From a checkpoint of a small transformer trained on Wikipedia: 8 heads of 32, shifted keys.
Each number is 128 + 32 x the weight over its row's rms, rounded and kept within 0 to 255. Layers, rows and columns count from 0. Numbers have three digits each. The size before them is the row's rms in percent of the matrix's.

# down: layer 13 MLP down (transposed), 1024x256, rms 0.0611, rows 651-675, columns 0-127
# up: layer 13 MLP up, 1024x256, rms 0.241, rows 652-675, columns 0-127
down651 106:069068139131092122131020124122104098107166154159089153175142104150158121107084142176087148142107094123184125118183144141156188108099110058130094124106143104091157125098148113143082073200068126116096102168130142175110180108144110130060083131175128097137137074143098143166084144111136141138105102059156116186131130092150160106088134120104118123124157172112142117104126120133179173180140
up652 087:135158154105137142058139134142114109172109114147141186104182168136134137104143144114180107117122126096131123128101121134114099144133156126051146163138143178118069155118108110098133055137157125133135121147091130021122149152097178120135113204143094126138113140072127110072143158099149140112166141121158191114138066132146097101145114111077198094155100146130108095161095110145132116111128
down652 091:138176170184134128154082121108149112130082111113165095125136158076152102061162104098162186116078167123145134157124137095149073146150149114114156135108106177144124136164110123156070113153151101125062143115128135174177145099116182103161142081045121148105148071103181123158105198127158159114100094131157128186116147075139126194145132088144153125123151170143155089153160164150088122195147
up653 103:170094134135170161099078133105135171107164125177136164108076107113149100087200123091131115105140075133124106056101171168159128127155156158133146093171145130155150111171068101162168168114130145164087183136144132147134130133159107141063174126141108131128110114164103154149079098147170128116103135159125089137077162086141090111164127107157140122145135081108157218108089090138163180148131
down653 101:145162156166113161138106130148139121159184114147115130109163088088146166082157148159120158107131101130108108110084148113122132105105118149158119088109110153118104118076139078104119154098166134132158122094126176107145110116121100110156167170131137143113135118161151137117112158145168118114127097185129111170103167137183084136185026155103104147118126092193083103148167118134124156147130
up654 098:097123142073106128143127190085126074123166159136154098190169150145118076149116139100159131169176138116169155147124150112128186107118107132134117080242170148168095150135173110138162105154081135121079165095168015094125060178106163136139039143112088222102074119093097103113163138135096094175142133092118172096117111113139124116139104107113138132129175101187188147219117122111125064077157
down654 097:142116111149124167149112168153192107126096132167155155090113046079106091121144062149153142172090146125139169109123122086114131124119153166089111147089133090087145105184244152116149162099097154173102156115129162114179101122069084123126112041149154134050152084105102146155132112135103140107106149102130157148089088166111170117117127110102129165111105150144161094131203109103107134137158
up655 106:144130109149116108123142153147119141068127139102082122152081161177173113101163097156093181152120074200177093124107134101098146139132113087097164111152077127151174184174167116121119157127173073181121098148181103178096070096127130157099094199158128103091158094128131172128149073147101137099084146128109108146087060146127109156126162138138176165132103084052179153113127093104183133131109
down655 102:148129064081084134111117168059085084113038138123206151158120112147102132061127152148127111091153161155155138126064132133083101110073113096066173132154113102069100174127138128098140178132167230143150139166138152098172125078098150184169134164123084182186090131149148118111087058136091170118115130059135133104152106100138140151114076074162160124097116135089115151108089139168123127129164
up656 099:135078107183126141180067119149135144116086105170064121168148102140154103048099223097113149116097096093124171180137182187152136162150121170102138152168070160132206124133140155103166143135157075134117168082085086128097173139062136156136060148159134084162132070147174083112196146137162166143111133181082134100055157113179162109098093129151117128079068149106112133135126159180151114142107
down656 114:146205106172132144192111170072123124000097119097124145129152148139079135099143108146112102079142170144120120136125176096191129104176083138130097173093093135133147108099132113113131110123148113128166118193142107131170109080048132098160109128078089086092121154127118120167082154123112141093078137153091125136100127109149151150152124163188131108098149143109142135147064138154160157095087
up657 107:103120066117176111067111101114176106130094132116148127118088099164152170161075145122132095136096171066069104121096167116100103134113150148082159080150140128132183118120191135067146150104153160163124143114082148193138164106115082092145134181159148163148112164129163090089177171148114080195124111081123112198074195113054092105095110112130128152121196084147100083160105147135170055117150
down657 104:108121138152170114128111111152136144086154171102149101154158111152158076188160115113147141124167116142134087112160153129091135141144132150090122127166090105100082123137118152143165110096102169164147105109139093168103141116122111066145136080122111095088170100110142158105167119134102076082081113106128132167146191068157179138134139082102078140160119045112139092120124119129109098102183
up658 095:138175105178139122103111146120118134121142127139129120200167138165075160091090135133090116116095122164147142162139106139082123100122169061149135128157144116152164094144186142111134112098172128147079165135197126148096164126071120095115068075132143112126167072159161105123114154137098065079146173191098105142125082082128104171109097074155077162081143114156176107113065063098091123128105
down658 097:178130095145146146111112160076146142144102133096130126095108145121072149162131077115185096182128123125216101123104107104161124124153130095122165128162142176155103182124131133116132141139119127123181101126107102187158149139056122151121147162122143085101157115098158101141134124131174130175120136116154105082146140092154124170129176090108098103102160110130097139153071143114097097114137
up659 097:171113098181197115112158147144088110098105135170173138108084145131105119118087082103158171112123133084089158143138187141117133113151134119115152170090134078151153137130125088159094144132136219133068148148126073133040142097071100094130124157142088091138087090121173172175077174052150150150164119095086094083139135093119121110105155089081161166134173104117139190144070166199139115143074
down659 093:117109160132095198156124121109095066187166147123127114114055118141125152049137097145123147097137174122139148176115141119146071148109162091097090208049130092180153104118143181181154117118131103155164153165168087128066120116139161109124108199107126149094205116110145101123144074141101120137199125166157123141124108176110105088146089086134122136133154158097132198062168139129156186185100
up660 090:131170172158089126174163093093087089173113113127123201094099077140090092126115132159102114163093117163156130173132122154128104103060140169145135109133087111130088181155212119130101102097169120131144090117131136136076147125128114134106091138200112119156126119127152155172086155118139085133073076162145082090126166134090155121208094136161119123123186154123186142090094109116124121159138
down660 096:076109152179149116151145136088143159138169110136188157144198152111118117123153124155069147080086103100183099071147124065101115140156168086099096116117079121056154083101157116148055231130151115141097092139163183114140121102191083174114156127127161146067156149119132154135125061132132162075133169143150158132082140122102136103125127153134167151124155130181146137127149135104088162111128
up661 100:129059121086134181087138176122180108138094136120135111113113140173128173089070142113169231112175147090096175072158104150117107124120149094152132089104140129071137143166139061109157099162084091138146095091113103132151155085138092153122119157181138122177161129103110123102137176205131171144078101178087110153076130106124136118178122107132129117113075083173147078115111098084077145073141
down661 105:117117072138122166139117132131125138162160150122090162129129093126131168119096136122112155087136101101148071161110129167164118155168095086168134116127170058125116141100095117137180174099123158167135100143088134142111128116115149133099139094125108101171110117055091106106113199122107115113173119109127044149153125103120074115141143168177187099106156166096114137124146095143144135167082
up662 088:104132134108157099096088090124100157174100101218043133115162112127120119121186176163198099098116084111118097116135202190117110088114110143079138170133153174100114140178093104138131095074159190142126121076080138146173109145120182097108056129084115177171113156152136085074155088084103084151120121134156128157154155093146122144207098077190090152094155143124140112119117132145163160120151
down662 103:127146095144103132124134161146132140061045071152113108117140159129130122128104150118125240126104129149143184130160132090179137107114207116122116112160131163156173172119105131160102132153117112123139114116110141121121120092133107152083150095136146137117167134113108123125161106146096117159133156088180131128141090100136131123131116140142060132120114108153167104137131182119124140164150
up663 093:159133114122199123153134135117147164126160073141095116078138171106167087080100097145078103084058128091109106134147135142118166132178171125070194198117155145172135037118157149142150116136097127147178139118135099115115149076075173182121189164094073160163143139132172049116170130107169108145069127182123141150138160142122152120121171117147156130111194105166077153138096127103174123154113
down663 095:141139136124107177117087100144158134102106161109181118041119093144132055135177115186181191102106213112097173137147199111092110079146084124148147107147160117098110118076136127185126186088125158134138143166145112118157137150119127163117158146155095127076140121144137079108169122109113123107146150111051116077140141088084082112140136127164142124141151103097163096107149138122173124063135
up664 095:175159158154106151141152127124141153128142074153115158125171123095163107120144079110140123159152107092108177149097130072104080135138150072144167132127157074135069164082139096174132101183136084109161109137150178102080161086158129126093135147124090096144149072092144094042199149179094172161161166096164158197101177118106159115143099055145068175132103133129131083072102082136179125134127
down664 091:166036191164125113094153176102152140076138113090113200125134079122152153162102161185138144138129107126182129127150143093139087165142136067109115149098152101102142151137141149135142147144112175113085072130122122117089143122135096119132148132072168226169123095102112111091131096115157130106101116082095077149094127119126143114093080153125132181103108094140177205115148130157083110114133
up665 106:103090152129121124143149130114154189137156152112116121130136089159122133174140093124154126193143116127158160120132117119133083130125100123072098097125116121108146049160132108084128143112076111103120085101141131147125172144128153093099212185127047150167082136163086153109150088137097129105077122155162155127134121098168025133128179117138125158203087125188133138113111087104062150179110
down665 101:071130115119040168182150158146132128165148183151091144124119127120126156064124106127171090191162136114127134119099135137154121094145133115118174192133116092127088078132157134135118082106136127150142083122070092115110115096135138078099143141133158186100169142162194098180179151089176095065136201137182097131108099141146116158150140133140109124121090147070169133102185176183098142153095
up666 102:133142123101162123098153146162149130125089093139168073184124121099096114135119140209127120146138129147121130143174178144175163154129174117085109137094096170129183150074162129080099100183096153134105111095095158140089091183181150143076108127204138128055129144155049146159140115112182161101055063054214141124147145115132143148136129147118164165095122101079120146187136090155132100125085
down666 095:042149111076184141100177170139116130161162092182156110109123079081164142154141138126164097125071093075146090157216104119150140180164126155168121143144131128151135150097175112092126096133138196165066111077123153071123065105095114187091142126084165103113115124129071082108141117151159136136077124066179161122139157105098080069116133169112152126125087110078144075146129120111211073117112
up667 096:120132100143119131111100076062107129132112143075131094158078133156128123083129134095107144094166091114121091098159095079154091138112120169098120139071134120181144093101204149135167094101142107138096143132088155098184054081116109098097127129068107055144126137153091156066145102164126236121130144146148150120092128085156134122142149137100156130142128168093124091130117127177158141090143
down667 100:142090141129137071138144164158092162124126114073122146147193124050160138119067126152110113114124102084167136141148128146135172102169130128199146116089138141161142121093153054131148140108126098176136151113106130157156167127134143130101135132097128097118110050114167068124049075120102136187100148127160094137122104153145150094137086161181091081183120065143101161092156095127096048120180
up668 095:084088191122102138214119130106164105151103064162107112128155131151159145103112095119107153128116155141162115188121187069121133107189097157092096141171115063120088141131130142118084146073129165121083116115091131178108113130151173115125097139115174141131186145165154154111105129110154161148162120136087090098108078107140141160134110120082176110149140103184146145131143114091180050048150
down668 094:106093113116122066111159124182179138230145104109138070137159120173136130058146175107177122139167146096122123144103165130101099154162106170167149126156170105151098174131147121116114116126180132105144108094167121137170187128136126124092139156089094105120143112088107147032102132135141145078135171158099129118125132114132147163093123157181142091108131146131122103130073126155104113122094
up669 102:141137125112127094195110139169157127124081121181156113169101167135158153108165106087094114110124123110093172128160124166139140112129080078103081136155124150171149115116094164139096117147068199193125164108119142126047135139119161109143116069141069147165122154181101183136159092120185138141152061113111138149097109132087127050131118110118170093098195113120052107122125134141074130148157
down669 098:215140106131078069136165100137129144157127155144124116122059191113128139091120139167159090136149129153118151148168110084137172067113136143123047179139103188166155171165104128103181143089114207146159141152120134132136145100083147162142131092172153071128156108164139125130095106158133079144145084112094127196000151116139078109146147136103106107114134149131139110157131153111100109107081
up670 092:151200090146165107098089182147117147069113080156115159177094170131160142159118144128100115145125131183089134113147106074146125189196145103168103130133164148087134088099204080157103157138147202140101159168104127102123081134152132093160107123083148103149139086070075164119152154138106161119139113085175141130129096059177117157108146151074152167110084113155096154109153119089079107121094
down670 103:151126116096077150154048121106177162159128113126153140192146110111116111159146149139108252126079138071135171121154132108165118079113120073209098139144169165076162136142170064132028152135155143139141148085124157146058112086131149099097131172135112116091177144096122167143095143143120123135113086192120119087158117090141137119107137152124109132130136079162139146070179149113104161135085
up671 105:140118136134131146080123104151124156097202100119154140183122156135104152116131087179147095068043108061133050078105135143150096123143109172089136097134092148112167139162088131132131105146138093156167049153146080104116100068127156127110135168122092099143065132120187126140192123155147113114173120152150114105080083135148094141148173105111122152133101117138131170217134132095124154154077
down671 101:085141126091087128153119145185139187172156196112123083124197158152115127155118116105123178135034121117080093134110166124090129096102149105131079145134176127101069120119130146108120137157123143154156167150091168121128174110070127130129083122120124162100202164159125191097126142126156136135076133098130078140171145149112153134088096116141171189066095140142137143154102112130102121119128
up672 095:144118138124149125119172087165126168122116164148127066113096182127091134174123142181118167158158157150154124126092186102115098123092133156085139161140157101143091121172128142091124177112208119108200129168113069071112126155139122105098143095131128087175148158105112128161159116131209167141082147132132068142142173086152086109150164086158159117120130135152119084138137175136126151084098
down672 098:139117089168139086156141083148113097101138102119148069176138135107110158079119170139183093195120132104108148131094145148132105124113146110103063124143099168111146111134116118167108150109191117089139075162083074115122139120123159209166061155108094078068114171085107160115105139090140137160107148179181161090090122108163143110109109104113113147173132163122143081119163121113142161128128
up673 106:081048132153186129092147086087159135175135084087126120128121154109082107079124170156197132128092129194100092237167125145147147113158159188190147133109082064082109219083129118106165146107080138144094123155098156132186129089115071146167124132127123134156128137112130102181125117143173159117127137101153115158128134086099137174124135105126189136111158090076089112130152104144091135099122
down673 109:114115165123142124114130081176143111100160118156081111083143160172114133119121141125115151133154100116114073135115092158111095121060160162097123117138080068167150128150154112164114154124125106134149131136189108180148204154189178154129131185142157165073123159107090153154131146148155139142089092176134197181121080150143119190115160132078199145129136094097141128116165052065092200144122
up674 095:104138113170098186080198104163179087171130123104174114174177102139123071146113158097138120132065142145148155127111166184138098093183096089116175084108155181095124120097084102145102128114127131116130079106134153119053136214119141144160146122157117037147112169145101091141136135137149056135116086153136144087103104137137126137157148106128131136168198120102146159187169123126119141170163
down674 093:144171118161125124132097098168086097184174161130112142083129118128103130105119119176164138120099125113135096142102110120165098105139159176164133086134177111151097113138159103168149160129118149169135041147071219130104148128198117172103089138100093109160154122140097108114083126133084130119117083108151110118171147124114139125163140098152085080160126133119167128125107093113105147132158
up675 101:160152194142087157168112142139103153134143174112122064140141166095131119120107130105112141156165124123135117148104174113120195126125101079093153154094138123117120113173101133119093125167092145144114102151215140171121129126104126173146118139104137121164075104132063161128079108110123172095126180113090124125128085123091156178053089168153121147161122174073160139136144173117131141082098
down675 095:103140134137080150190189087077098107150163128141135082156159087119147076131126179143098183142116125119095137164138161105104106118136172102160115165197118130093052153155206181130131130163158121188167079067162129058115110156118170122106149131155136104125132133141111128111134099138139191113150137117130121150180177133079126126147187129146107197130025133131096157116076153150153013126138